Part of a small language model's weights: width 160.
Each number is 128 + 24 x the weight over its row's rms, rounded and kept within 0 to 255. Layers, rows and columns count from 0. The size above them is the row's rms in percent of the matrix's.

# layer 5 attention output (transposed), 128x160, rms 0.0814, rows 24-37,87-101, columns 0-159
size [101  78  95  88  77 100  85  90  95  83  84  93  78  92 104 119 128 109 101 113 106 103 115 117 113 101 110 113 102]
[[126  94 102 156 151 172 142 135 136 188 131 168 127 141 113 137 156 148 136 160 146 123 117 146 129  95 125 136 140 121 156 141  90 112  94 105 144 139 137 137 143 129  86 147 142 146 125  98 153 145 144 119  99 142 118 132 116 133 112 107 116 179 132 121  95 174 156 140 142 128 136 125 121  91 115 154  71 135 155 114 101 141 145 150 172  71  91 156 153 117 111 136 140 154 130 175 119  98 121 142 123 140 137 116 115 194 140 130 126 122 124  99 162 115 147  89 147 104 134 144 163 140 152 141 124 120 185 141 135 111 192 117 118 117 155 107 119 163 162 117  95 112 121 119 133 109  93  88 149  96 148 141  96 118 130 158 160  85 116 111]
 [105 118 153 121 120 141 145 106 138 232 140 104 158 114 118  98  90 144 180 115 146 128 122 117 138 114  92 101 122 159 124 144 124 122 121 180  84 181 145 139 143 124 135 102 171  96 139 114 140 137 111 140 178 201 100 115 119 116 136 100 147 117 156 159 147 155 111 144 115 150 157 102 162  97 131 135 112 115 144 130 123 129 116 127  98 121 118 109 148 125 114 114 126 129 152 144 138  83 165  98 103 132 126  89  96 161 131 124 122 113 115 138 148 143 152 146 127 115 149  94 123 160  51 141 124 103  98 140 126 135 147 137  92 124 132 128 113 150 162 131 122 139 112 116 141 156 150 130 142 114 144 148 129 102  84 104 108 130 137  95]
 [118 134  87 107 102 104 116 161  86  65 102 132 132 132 152 146 130  99   3 112 120 132 164 111 135 139 107 140 146 106 148 124 130 138 129 121 109 101 111 101  99  99 156 125  96 162 110 159 129  91 105  87 120  94 151 132 127 144 111 158 101 128 101 103 130 111 139  86 146 126 108 137 111 142 141 117 168 136 110 134 134 157 115 136 171 134 136 184 102 125 184 142 132 138  95 140 137 166 128 155 135  97 121 156 141 112 110  93 141 140 142 143  99 144 110 119 122 146 122 119 132 133 158 157 131 124 113 126  91 123 106 141 153 122 138 126 140 110 133 146 118 135 114 158 108  94 100 129 129 149 105 161 178 167 137 148 138 127 115 150]
 [ 91 130  84 160 119 157 145 128 134 148 174 133 182 120 137  80 104 166  44 125 111 130 104 104 160 113 128 119 158 181 156 132 141 108 109 106 152 134 101 132 139  97 113 137 112  90 134  79 181 138 134 129 138 126 119 116 149 112 133 141 103 110 130 119 155 120 100 113 124 121  88 153 106 113  72 160 149 101 139 107 129 115 163  96 174  95 139 135 137 132 116 135 132 144 144 169 130  93 127 130 117  95 114 105 139 115 138 142 127 120 192 110 143 142 115  88 156 117 102 107 124 135 123 101 176 102 100 106 142 152 131 101 118 106 159 137 155 111 157 117 112 135  98 119 140 122 129  84 144 110 144 158 137 125 135 119 165 141 129 117]
 [124 101 128 106 136 126 128 124  86 136 142  94  96 151 145  85 109 147  52 136 127 140  42 108 126 157  83 135 129 119 142 192 119 141 174  83 114 128 104 132 108 123 151 172 148  93 131 171 123  82 141 122  87 125 123 129 120 147 139 108 108 109 102 159 151 121 143 152 109 106 123 135  93 130 138 156 149 158 166 114 152  94 130 144 131  99 130 148 110 130 121 129 105  87 107 175 147 122 136 174 139  93 130 118 141 157 176  98 136 120 134  90  95 124 162 137 149 141  85 112 142 145 101 135 167 145 123 108 166 129 146 134 115 107 120 161 136 144 143 102 128 126 125 127 123 114 151  94 134 121 142 151 103 127 110 129 113 125 141 120]
 [118 116 166 107 191 105 136 108 121  95 154 128 100 112 146 100 122 144  95 119 105  92  66 121 159 171  89 120 126 150 142 121 154 141 140 127 125 131 145 154 112 113 168 118 163 105 131 164 130 137 155 160 134 190 111 126 138 135  97 132 131 116 129 114 179 120 145 127 102 116 136 142 105 136 151 115 135 169 124 106 134  85 126  95  82 132 117  90 117 158 106  97 121 160 145 107 142 104 145 133 103 107 133  93 133 181 146 107 126 123 158  90 110 136 169 175 115 140 132 131 108 109 152 101 140 141 121 133 176 115 111 122 127 146  89 123 110 168 143 116 123 135 172 126 161 129 171 140 126 136 163 151 172 110 134  89 113 142 152 106]
 [108 109 114 104 161 141 129 117 127 121 119 117  76 114 158 137 141 139 152 167 157 107  64 159  98 151 135 129 127 150 119 153 126 171 158 142 150 115 105 165  82 122 134 150 154 102 136 126 109 130 149 132 155 143 102 120 149 190 161 144 107 136 135 124 139  75 112 155  98 103 154 145 106 124 129 173 117 151 111 155 142  88 113 147 129 124 140 110 115 145 131 177  86 114  91 140 151 138 129 141 132 125 173 155 151 159 197 110 122 153 162 115 135 104 196 136 127 146 136 146 159 134 138 124 148 128  84 127 131 128 125 132 104 122 111 130 130 160  99  89 141 145 149 133 171  79 149 123 124 122 129 176 116 116 119  87 130 131 126 122]
 [137  95 106 114 128 132 165 126 160 196 138 110 152 143 122 146 142 122  15 131 128  96 142 104 126 106 145  77 155 180 119 147 149 138 112 151  79 150 113 119 136 157 111 119 102 157 121 105 185 135 173 104 112 162 132 109 136 107 119 123 142 120  91 153 125 149 138 126 144 137 110 124 136  97 117 119 124 117 134 120 101 126 130 123 156  72 105 162 134 117 109 103 114  97 137 150 117 141 103 114 108 117 116 112 146 132 117 108 133  95 108  85 159 151 133 119 152 162 131 122 176 108 152 126 119 119 147 115 167 144 143 148 114  98 134 107 110  92 132 153 107  98  89 121  91 131 105 124 103 143 120 116 121 120  92 128 161 124 100 124]
 [101 122 122 157 157 177 139 117 117  58  95 159 144 163 127 103 148 167 160 147 135 110 114 119 109 107 149 117 155 128 133 147 126 114 151  75 136 180 113 121 142 112  95 147  90 114 183 136 185 189 158 145  89 148 130  94  85  98  89  97 125 143 165 105 148 145 151 112 127 123 125 162 130 146 110  94 129 133 120 136 100 118 146 106 123 154 134 153 114 120 115 163 134 133 140 146  94 113 117 132 142  81 150  89 128  97 103 149 113 120 156 119 155 119 120 108 119 122 156 123 133 112 172  73 149 110 152 141 147 126 145  97  94 123 110 147 124 119 117 118  87 102 122 122 116 144 103 142 126 142 140 105 132  95 149 116 105 131 138 100]
 [114  71 153 134 115 115 113 129  90 131 159 114 136 122 127 114 113 120 183 123 107 146  94 102 129 174 106 134 137 125 115 123 111 100 117 123 151 148 116 102 132 162  97 135 124 116 123 128  96 106 146 122 137  42 137 129 116 123 165 126  89 135 138 113 166 152  80 124 122 100 104 128 106 112  71 151  92 175 116 146 112 130 120 123 152 148 162  97 141 113 116  56 153 117 135 104 118  98 162 151 115 138  89 103 118 135 178 125 146  85 122 116 100 137 123 127 119 108 102 111 116 109 123 119 120 116 137  83  86 135 141 142 106 137 129 157 118 137 142 180 141 129 108 136 164 141 171 140 140  98 136 108 107 122  81 106 125 122 171 116]
 [ 75 122 122 100 124 153 146 142 102 106 157 139 126 149 131  80  89 115 144 139 119 116 114  94 133 160 113 153 124 103 168 156 109  90 158  60 169 123 113 148 131 125 103 172 142 121 117 130 145 113 147 135 133 102 160 155 106 120 170 153  84 158 150 116 111 110 104 139 117 101 128 127 111 155  94 170 110 143 133 150 127 148 125 133 133 156 166 131 128 101 163 124 116 150 158 149  94 121 143 126 158 126 114 149 141  79 101 120 135 135 128 151 103  93 128 131 126  78 104 145 135 111 130 130 180 125 141 110  97 126  93 140 126 155 143 135 122 111 157  82  99 110 134 112 129 110 152 141 147 115 112 176  60 154 170 136  82 132 146 110]
 [145 109 154 148 125 127 152 104 119  50 153 126 162 120 115  82 130 115 183 105 134 119 126  91 124 146 138 171 113 130 137 101 141 101 101  94 132 133 137  97 179 102 119 126 139 101 129 148 111 157 129 118  86  53 130 100 114 113 120 127 128 183 149 101 132 179 135 101 137 130 133 106 159 137  92 107 127 134 122 135 104 101 125 117 120 162 126 137 118 156 136 118 163 119 169 118 129 112 113 146 121  92 112 123 105 102 142 126 112 121 165 134 109 120  93 158 111  69 132 120  95  91 107 114 109 101 180 146 102 159 138 133 111 135 116 135 136 128 119 135 124 158 118 125 153 175 122 132 128 153 119  88 181 117 161 164 140 150 139 116]
 [110 136 121 108 157 140 109 101 160 123 139 174 145 148 100 114 120 118 206 114 112 115 148 123 126 113 159 123 115 166 151 128 174 146  95 174 162 152 125 139 116  95  79 102 117 126 136  70 120 180 120 174 138 135 135 136 146 133 163 151 117 151 132 149 108  99 124 133 148 120 116 163 129 120 109 148 101 126 114 138 119 137 159 141 139 148 126  83 118 109 114 137 136 158 142 113 129 132 117  75 115 158 132 129 125  78  68 128 118 131 110 124 161 106 116 132 112 130 109 159 126  89 156 156 160  89 124 102 172 115  79 103 111 133 110  99 111 100 119  93 128 141 125 132 118 131 145 172 108 144 121 118  87 139 162 130 155 163 148  97]
 [129 118 125  98 138 111  98  92 169 132 104 143 144 152 123 123 171 147 178 123 108 107 156 183 141 111 143 111 118  82 168 149 141 157 123 131 166 158 135 167 109 176 114 116 129 117 148 136 140 134 144 171 136  64 159 122 145 127  99 141 143 116 160 146 136 115 124 144 149 141 144 142 132 130 138 112 112 119 171 144 133 121 132 144 130 137 128 134 134 117 103 159 124 152 159 111 110  97 130 117 164 177  74 141 135 108  71 114 118 154  87 153 142  74 119 138  94 157 115 154 115 146 167 125 153 131 142  92 144  98 100 104 154 143 109 135  67 118 120 108 138  79 147 135 123 130 135 141 131 107 114 170  79 155 147 121 123 112 141 131]
 [115 121 102 133 133 115 137 104 153 111 110 150 112 111 165 176 123 110 255 101 161 143 174 129 140 109 151 121 110 102  85 103 149 164 126 198 121 138  99 141 139 146 155  83 145 130 112  96  88 133 153 118 135  79 135 157 141 163 129 139 146 120 123 125  98 123  99 108 121 144 148 114 134 121 143 139 137 107 134 137 129 131 142 121 196 141 136 117 166 109 109 115 117 157 113 120 111 134 108 147 109 125 132 152 148 108 128 102 125 122 110 137 126 114 139 145 105 142 114 115 149 133 140 147 136 116  98 106  98 131 100 119 121 115 108 137 137 153 127 125 100 118 129 131 139 120 110 128 146  87 131 102  85 174 113 135 181 145 111 141]
 [124 121 139 141 149 143 165  94 148 137 121 155 130 153 129 143 137 124 167 139 141  97 116 112 132  62 115 157 123 119 162 120  80 101 128  85 149 145 163 124 181 146  87 172 145 132 116 124 142 129 127 143 107 128 129 163 110 143 120 119 110 153  88  79 134 195 164 145 117 145 130 125 131 114 121 159  84 101 136 114 114 145 154 135 191  63  95 181 152 131 150 127 139 102 109 138 133 144 118 130  99 134 141 100 142 157 107 108 132 124  94 116 110 123 143  96 153  67 116 150 131  95 116 125 121  87 118  94 130 129 142 134 124 130 126 125 127 141 158 119  85 128 153 120 143  71 131 143 114 128 129 110 114 121 120 143 155 158 137  88]
 [105 159 139 125  88 158 149  98  95 148 139 108 147 129 129 125 118 109 156 122 167 123 148 125 106 165 139 112 134 112 144 139  93 147 156 167 109 132 144 145  94 174 132 157 126 115 163 121 128 116 115 133 188 208 118 126  98 186 157 105 103 155 123  99 153 103  88 135 112 133 112 101 104 122  98 141 106 126 134 105 127 129  88 145  96 152 128  97 129 134 125 119 111 147 162 126 106  91 150 139 171 135  87  89 155 143  93 118 116 115 151 142 114 102 145 141 135 120 131 136  93 122  94 174 144 140  83 138 124 129 131 127 118 130 104 109 133 133 158 147 132 103 143  89 183 145 146 127 138 108 106 130  78 133 131 111  67 150 107 131]
 [117 103  83 125 119 136 125 170 116 140 106 148 135 141 120 138 153 131   5 143  72 114  84 115 150 182 103 148 135 121 164 144 151 105 122 118 123 132 112 137 106  99 136 117 129 149 132 136 172 130 134 155 137  91 138 108 124  77  79 138 133 128 147 144 135 132 162 125 151 145 149 163 140 131 125 114 127 167 125 137 118 132 128 117  84 142 152 185 108 169 146 138 151 119 127 145 124 124 136 120 134 126 121 143 110  84 114 154 150 103  96 134 130 120 114 116 138 160 136 110 121 155 151 123 111 134 162 127 136 122 130 129 146 122 144 136 103  93 150 128 134 115 106 151 124  98 146 137  90 177 113 162 166 148 106 158  88  84 142 100]
 [134 167  95 132 112 186 142 128 117 149 159 109 130 106 141 120  94 123  62  96 127 110 102 109  96  88 136  84 119 149 152 172 148 153  91 141 116 113 160 117 160 157 119 157 143 155 125 110 146  93 157 149 151 167  89 126 146 149 161 115 128 115 143 149 162 178 115 127 129 139  96 103 152 116 118 174 171 157 144 117 122 133 136 122 124  63 133 115 140 157 113 128 134 144 125 122 155 106  90 151 124 126 108 122 144 142 109 122 111 146 167 100 129 106 112 122 149 146 113  71 131 147 145 144 108 121 139 120 169  89 119 137 186 152 126 116 158 114 111 114 109 133 139 111 176 118 138 134 107 142 143 142  93 124 145 121 138 164 167 142]
 [ 77 117 113 167  97 120 150 107 120  64 150 131 144 131 142 107 182 144 116 128 130 150  44 134 164 144 112 141 116 115 113 168  85 149 148 133 154 148 114 111 116 152 129 151 102  94 166 138 150 130 115 127 109 147 165 112 107 111 106 102 138 126 116  97 195 139 145 155 115 131 129 134  76 127 122 136 127 168 146 113 153 112 128 142 112 133 132 145 158 159 103 127  92  99 130 158  88 114 148 118  80 109 110  75 140 129 173 109 127 125 121 140 130 108 126 127  93 132 131  96  75 137 127  88 146 136 123 125 131 113 138 139 111 101  91 145 100 155 183 136 135 120 103 138 148 159 154 134  94 103 124 132 109 144 118 125 146 145 130 136]
 [130 125 146 140 126 101 127  85 104  75 153 127 136 124  99  82 139 134 163 130 141 136 129 140 135 125 129 116 135 153 125 108 141 163 111 121 120 124 150 105 106 156 132 107 131 137 152 121  82 134 116  98  83 132 147 135 177 151  98 143 131 118 104  94 140 160 117 104 120 123 111 133  90 128 147 115 122 119 125 144 138 147  70 132 134 113 131 134 132 133 116 102 118 185 162  85 127 128 121 129  86  89 112 108 144 146 148  96 151 122 161 146 127 141 100 153  72  71 140 141  65 110 124  75 146 148 154 138  86 126 120 131 121 129 117 144 149 181 115 147 115 148 123 186 144 165 137  99 117 114 117 137 174 107 155  89 140 141 109 180]
 [115 128 120 157 111 163 115 159 129  73  72 113 125 122 127 141 154  95 122 119 135  88  78 116 110 127 137 137 109 148  79 162  79 128 137 158 159 113  94  82 111 137 127 129 145 143 165  92 106 144 114 135 145 156 153 105 122 125 105 130 155 122 128 107 127 117 109 142 121 118 132 161 131 160 135 170 137 127  95 152 107 155 154 146  89 176 184 118 114 142 121 150 130 108 128 122  59 124 137 128  94 125 127 132 167 105 160  95 159 166 138 134 149 108  93 139  89 123 122 106 120 117 146 101 158 125 137 158 101 103 103 126 132 111 111 143 124 145 147 116 126 161 148 181 115 161 156 142  68 112 127 100 105 118 120  95 127 125 107 141]
 [152 112 108  88 115 172 130 109 139 174 102 118 149 147 131 140 132 122  45 112 134  82  81 113  97  83 154 114 145  93 143 155 121 153 136 145 105 112 158 104 145 135 102 126 108 145 141 151 188 100 174 109 142 178 112 129 137 120 125 128 125 129 130 121 151 166 147 137 128 135 140 123 143 106 127 143 107 139 144 120 124 129 126 130 116 121  63 171 118 152 142 118 113  96 131 118 167 124 110 121 146 144 125 121 164 189 136  96 114 116  85  87 116 132 113 100 162 143 149  59 152 124 129 140  80 145 132 129 149 107 153 124 161 144 134 122 142  86 140 123 118 111 109 131 139 121  89 103 116 113 138 120 110 143 103 138  82 133 145 118]
 [ 99 148 128 124 131 125 115 104 123  75  87 134 114 150 136 146 151 124 175 127 126 144 174 127 126  68 126 132 133 121  90 162 111 145 144  90 152 172 108 109 151 123  84 156 113 138 187 133 165 139 151 151 110 134 105 129 101 139 113 125 123  95 167 146 139  96 125 124 139 141 129 139 115 137 126 144 125 159 134 141 116 140 117  91  92 155 149 135 145 101 119 146 121 118  97 123 162 125 122 126 106 104 146  84 155  99 114 146 111 146 101  95 153 131 114 117  82 173 151  65  96 126 157 129 115 136 103 137 160 105 104 106 151 140 103 163 135 141  87 122 126 106 132 120 123 130 122 122 163 110 159 159  92 137 125  60  92 174 157 116]
 [140 129 157 123 158 144 149 133 149 152 131 120 143 114 117 108 108 174 129 139  94 132 125 141 121 127 125 111 148 211 132 106 157 109 105 108 107 172  91 139 149 147 164  86 101 104 116  98 142 165 124 119 136  71 115 115 172 146 114 148 125 153 120 140 143 140  88 117 150 115 121 157 136  98  94  84 123 107 133 132  92 140 133  83  93 109 111 123 107 118 101  87 162 147 186 131 114 127 119 142  89 163 128 126 106  76 158 150 157 109 169 135 142 154 100 133 127 114 111 131  94 105 188 110 144 139 154 123 103 148 132 111 122 129 156 134  96 120 132 125 118 139 110 109 133 121 125 169 142 122 137 110 141  68 123 138 156 104  93 128]
 [174 119 201  98 139 141 110 125 111 165 124 129 132 122 108 113 131 160  67 126 124 123  80 125 142 129 102 124 143 167 138 174 130 102 119  67 136 139 151 104 166  86 133 136 106 128 157 123 157 122 140 111 114 138  93  96 139 110 171 115 128 124 152 167 123 138 104 142 117 121 137 119 128 140 129 149 143 134 122 115 100 136 128 105  56 155 145 102 123  91 126 136 135  98 158 109 109 136 122  97 145 109 169 122 142 103 137 129 134 123 119 118 155 113 126 139 102 115 140 171 140 114 115 110 168 135 153 170 169  99 116 123 143 142 183 115  90  94 159 109 135 126 130  95 134 108 129 134 147 109 148 169  78 102 146 116  87 107  89 140]
 [166 112 153  81 139 110 129  78 117 113 144 131 129 130 112 104 137 108 214 124 125 118 215 125 124 109 123 154 152 160 140 110 146 135  96  87 103 137 138 144 175 122 117 105 163 135 114 146 141 131 149 120 107  38 113 116 152 144 132 146 114 166 171 164 118 141 129 118 150 137 133 124 117 130 103 118 151 126 149 116 104 118 108 103  99  94  98 140 119 118 133 121 155 115 129 111 144 156  57 141 104 141 110 135 119  80 136 136 118 116 118 112 107 129 119 135 126 131 129 103 105  99 168 127 108  98 131  99 147 118 102 148 118 145 150 129 116  89  99 162 134 141 109 125 143 109 151 161 125 142 125 163 136 114  93 132 133 151 159 104]
 [130 118 141 120 131 149 116 118 127 142 138 128 172 128 129  95  80  80 149 100  88 101 142 111 120  80 165 125 122 163 114 138 144 130  92 168 150 138 113 107 160 102  76  81 150 106 126 100  92 131 139 156 112 117 140 140 141 107 156 127 109 149 135 158 134 177 123 142 133 125 134 151 135 141  90 183 136 124 127 155 126 114 169 120 172 162 142  91 119 118 138 105 126 116 131 144 135 116 144 122 149 112 159 182 138 139 130  65 127 108 126  78 130 115 131 100 124  99 139 129 181 110 116 107 124 102 133  97 139  98 111 115 121 146 127 142 148 105  87 111 110 157 150 160 104 157 133 149  83 148 140  86 116 118 114 135  94 145 161  79]
 [167 141 175  80 137  99  92  87 123 162 126 136 126 177 119  65 108 125 138 127  97 115  60 124 132  92 136 129 139 107 109  96 173 119 135 115 146 122 146 130 114 126 126 102  96 115 129 153 106 129 122 160  87 120 120 133 137  97 159 122 113  76 141 143 145 157  98 143 140 129  95 100 142 123 121 143 158 112 174 141 167 112 146 167 147 161 135  87 111  91 118 137 123 142 106  99 164 129 142  76 182 149 142 131 103 150 107  92 127 137 138 111 134 155 124 133 106 131 153 163 158 132 118 100 182 126 117 130 117  77 109 138 136 138 151 142 103 130  91 150 139 122 183 139 110 133 129 120 140 111 139 115 137 135 152 132  96 131 143 133]]
# layer 5 attention value, 64x160, rms 0.0948, rows 24-37, columns 0-159
size [118 117 107  89 100 102  94  98 108 101  89 105  93  93]
[[115 124 178  85 150 107 146  98  93 132 111 136 118 127  94 145 116 148 133 117 154 101 166  67 122 134  99 109 146 101 138 117 123 137 134  94 133 142 162 133 209 154 129 142 147  90 136 116 112 143 119 120 162 131 129 116  96  85 158 114 137 152 125 116 169 100 111 143 105 124 149 135 136 152 145 129 145  92 132 157 148 124 143 124 153 132 133 100 161 154 146 120 128  87 122 153 123  95 142 145  81 150 143 137 104  89  95 122 133  80 105 128  95 132 133 118 108  99 154 139 129 122 162 171 119 141 146 147 141 117 153 158 168 140  95 130 120  94 106 138  93  80 164  90 111 119 110 110  92 130 151 136 106 159 124  92 147 168  96 132]
 [129 127 152 113 154 130 108 126 171 132 144 105 123 134 135 159 155 157 134 122  88 101 148 111 146 126 144 129 119 175 140 153 139  99 134 139 111  99 120 160 140 117 124 125 102 134 131 116 104 157 180 128 146 126 160 119 121 117 106 144 134 103  95 159 140 164 129 107 122 111 112 115 129 103 163 113 146 114 108  97 133 143 115 134 128 124 150  97 166 158 121 121 114 115 128 110  88 169 120 193 157 177 120 146 108 114  98  95 145 178 152 122  94 110 124 134 103 145 153 176 156 110 126 131 154 117 129 167  79 104 127 134 131  97 150 125 127 157 165  98 105 115  83 124 108 135 175 141 188  70 111 138 145  66 122 139 105 170 119 129]
 [170 141 112 109  98 148 130 105 112 114 142 100 151 150 181 120 132 102  93 150 157 124 116 136 145 125 146 163 124 120 123 140 137 124 105 109 132 135 129 138 104 128 106  92 131 137 137  84 189 154 117 158  90 135 109 195 156 158 130 116 111 131 121 102  88 133 118 134 121 164 106 140 148 154 101 128  72 128 185 100 129 115  70 127 105 142 139 111 117 101 164 133 124 146  85  75 122  99 131  89 124  90 173  88 153 122 136 151  94 107 121 143 135 154 107  91 125 125 137  86 107 133 120 107 149 117 149 101 144 181  94 133 127 129 160 127 109 100 107 138 141 128 123 169 129 111 149 133 107 123 156 124 124 146 122 134 152  87 152 135]
 [137 107 145 123 108 117 134 124 131 103  96 183 101 119 145 136 130 136 120  88 120 107 148 103 131 105 121 136  61 135 171  90 121 173 130 117 112 114  99  87  86 122 140  86 100 143 179 112 138 103 138  84 133 138 128 136 183  92 190 110 143 157 140 125 140 139 123  66 114 136  62 158 133 128 186 120 132  86 160 129  94 115 133 128 146 111 134 112 128 154 145 144 125 131 118 126  93 130 134 170  80 112 115 153  97 136 101 131 134  76 131 118 115 102 136 134 155 137 124 138 154 121 134  95 129 118 131 122  90 133 117 133 123 122 154 156 174 131 146 140 124 105 136 128 126 158 140 146 150 135 112 106  98 125 165 105 123  93 128 112]
 [123 133 138 128 154 112 144  86 106  99 124 138 158 106 157 103  95 151 110 131  99 111 130 107 129 136 125 130  96 167 153 154  95 119  99 110 120 129 137 106 135 166 122 142 129 149  98 148 134 140 101 123  91 124 131 127 107 154  85 163 165 124 146 138 112 106  74  89 122 145 135 135 154 111 128 113 110 107 124 152 133 142 145 207 135 127 125 104 149 138 116 168 122 165 118  90 140 141  86 153 117 133 107 106 123 137 106 161 123 178 157  97 118 172 132 137 127 145 195  85 127 102 139  94 141 140 129 121 116 121  96 159 178 132 108 143 135 136 151 142 126 109  62 142 165 153 157 131  98 103 167 123 101  97 115 131 148 139  90 140]
 [113 149 137 107 149 115  99 115 122 131 162 106  92 115  98 122 139 155 137 151 124 116 193  98 139 122 118 113 120 140 130 104 124 113 131 136 120 114 100 127 100 168 152 118 137 138 107 169  89 136 123 113 108 122 107 104 162 122 104 146 133 145 120 152 117 138 116 139 141  96 139 139 157 144 134 158 133 172 105 116 102 173 137 146 114 109 101 126 122 127 113 160 101  99 138 155 163 204 131 140 121 134 104 141 151 182 117 196 147 164 171 137 140 189 124 143 121 116 147  90 134 169 154  74 125 127 115 140  96 100 157 155  93 152  79 146 134 126 152 141 131 124 159 108 172 106 169 114 118 136 140 124 122 116 149 151  97 121 115  99]
 [ 92 134 148 114  91 152 153 144 143 112 133 158 142 106 147 101 130 143 130 136  92  68 125 130 140 114 110 144 105 135 108 121 100 108  76 143 128 139 107 119 104 172 143 137 104 105 156 159 137 173 109  86 131 116 156 139 117 168 122 139 106 162 164 194  89 131 135 115 143 124 116 131 157 145  97  91 141 136 106 121 148 146  87 138 134  83 158  81 141 144 106 145 123 145 106 133 165 157 109  85 172 137 153 150 147  94 125 118 103 122 139 144 149 124 147 116 159 110 158 139 144 130 127  92 128 143 113 156 131  98 135 135 174 154 120 135 133 154 122 158 125  82 108 128 167 110 159 144 106 111 157 126 133  92 152 142 125  71  94 101]
 [129 123 130  79 104 112 141 106 132 123  97 172 156 129 153 159 136 156 104 125 135  74 121  77 104 108 105 117 140  96 119  86 125 146 120 165  97 145 121 101 126 133 104 144  87 108 113 114 162 131 100 158 150 136 141 175 136  90 155 124 141 122 114 112 118 122 111 122  75 160  86 138 115 123 123 100 106  83 172 114 177  99 153  80 124 145 128 136 102 131 168 122  66 111 112 142 114 104 123 155 102 131  94 112 129 144 170 133 134  98 105 123  90 115  98 122 122 140 153 135 140 111 128 108 141 111 154 128 113 194 109 126 130 145 119 158 125 138 110  85 132  91 139  63 128 113 137 140 147 140 126 141 149 122 148 116 157 125 148 120]
 [131 134 148  81 127 104 155 141 126 113 101 158 189 114 148 146 140 101 127 159 109 141 134 158 123 101 134 108  88 110 128 151 145 129 109  99 119 182 126 141 119 136  99 167 136 153 164 137 126 160 142  91 124 132 129 161 150 115 112 164 179 136 178 127 138 115 138 118 120 127 119  99 115  44 129 159 136 120 133 108 130 110 167 104 108 144 146 124 100 109 119  98 103 111  98 143 155 106 156 106 144 120 113 103 109 103  96 104 169 110 160 142 135 129 103 136 153 143 139 159 125 130  95 140 124  94 146 156 108  91 101 125 168 158  87 165 182 137 132 146 119 109 113 122 137 124 109 115 171 152 122 111 118 133 161  91 151  85 121 147]
 [128 161  94 155 137 172  96 129 120 136 178  77  88 126 107 125 134 114 125  42 151 125 141 140 119 160 148  55 130 123 124 110 115 114 143 108 138 157 162 131 158 101  98 111  63 128  72 151  58 133 120 126 101 128 117 120 117 161 161 115 135 142 143 106 145 126 138 101 152 147  93 153 159 162  95 142 130 139 143 124  89 138 135 132 135 125 109 146 106 108 144 114 152 138 119 126 165 123 130 136 111 138 121 123 145 134 113 138 175 141 155 131 115 156 159 109 137 120 129 116 155 133 138 108  74 129 123 107 157  98  96 119 109  76 100 157 147 131 101 119 116 128 105 136 146 150 105 150 151 124 138 137 109 143 105 117 102 116 142  98]
 [119 130 108  90 114 133  77 155  90 129 101 152 142 148 129 126  90 115 127 115 133 111 120 167 165 146 144 154  93 137 126  97 132 145 110 150 122 134 155 142 158 103 130 158 124 113 145 148 151 123 103  95 145 137 140 145 118 164  95 141 125 134 148 113 115 130 187 146 126 187  89 140 136 105 124 162 180 126 153 138  87 134 120 142 133 125  95 112 130 100 166  90 141 163 165 133 141 149 117 146  99 134 142  75 162  86 113 122 129 160 133 122 154 174 161  78 140 129 149 181 122 117 133 118 142 156 116 108 106  91  96  97 142 131 149 130 162 146 111 123 119  84 116 147 158 122 172 138 167 121 129 115  76 128 152 142 154 116 138 121]
 [130 153 118 132 151 139 127 143 110 143 152 133  94 191 104 120 146 130 141 134 153 131 119 132 128 172 158  96  97 104 134 105 119 167 135 111 132 118 171 146 126 104 117 121 141 112 152 161 106 111 123 115  92 125 107  96 184 106 143 154 148 157 146 117 131  70 139 169 144  99 144 139 113 120 131 168 163 157 118  94  83 123 154 114  83 147 100 100 121 135 141  90 132  97 137 129 167 110 112 154  76 133 130  98 104 140 103 103 159 113 108 135 113  97 124 136 104 158 116 112 132 144 106 125  97  78 146 123 143 144 132 129 118 107 151 139 142 133 114 127  89 140 105 139  91 163  71 102 142  62 116 143 108 151 148 130 161 110 160 100]
 [ 94 120 171  91 107 133 137 125 133 141 160 118 151 113  90 109 109 114 142 113 165  99 113 133  95  97 107 137 153 137 110 116 123 182 119 156 157 151 143 122 127  80 111 159 119 148 155 143 144 107 105  96  97 135 157 121 158  94 117 110 115 160 157 153 131 108 119 139 161 112 117 164 130 133 105 133 164 108 100 160 130 140 108 115 146 128  99 122 112 147  90  94 116 122 118 129  76 124 146  92 131 132 131 180 104 129  95 143 132 111  95 119 133 103 159 123 106 110  86 123 136 152 155 133 139 103 150 147 125 123 167 111 134 167 138 102 164 134  88 117 148 143 116  68 102 102  78 166 166  90 131 153 134 133 131 121 174  77 113 113]
 [163 112 146 165 145 121 116 138  92 158 112  86 140 155 107 151  94 127 148 129 136 104 103 132 135 137  83 152 142  81  88 128 119 137 129 166 151 149  97 100  79  90 129 106 133 168 115 123 116 115  79 130 121 129 132 122 122 146  60 124 137 141  85 127 101 121 134 129 131 146  90 125 111 110 142 146 205 134 148 153 139 114 122 147 169 142 141 101 114 114 107 133 112 105 153 165 110 140 149  84 153 142 106 105 118 101 130 155 182  95 130  72 153 144 105 143 116 105 150 149  93 141 154 103 122 145  87 159 123  93 122  75 111 135 136 127 150  91 132 125 129 152 112  96 115 114 106 122 153 151 129 156 126 138 135 143 141 122 122 151]]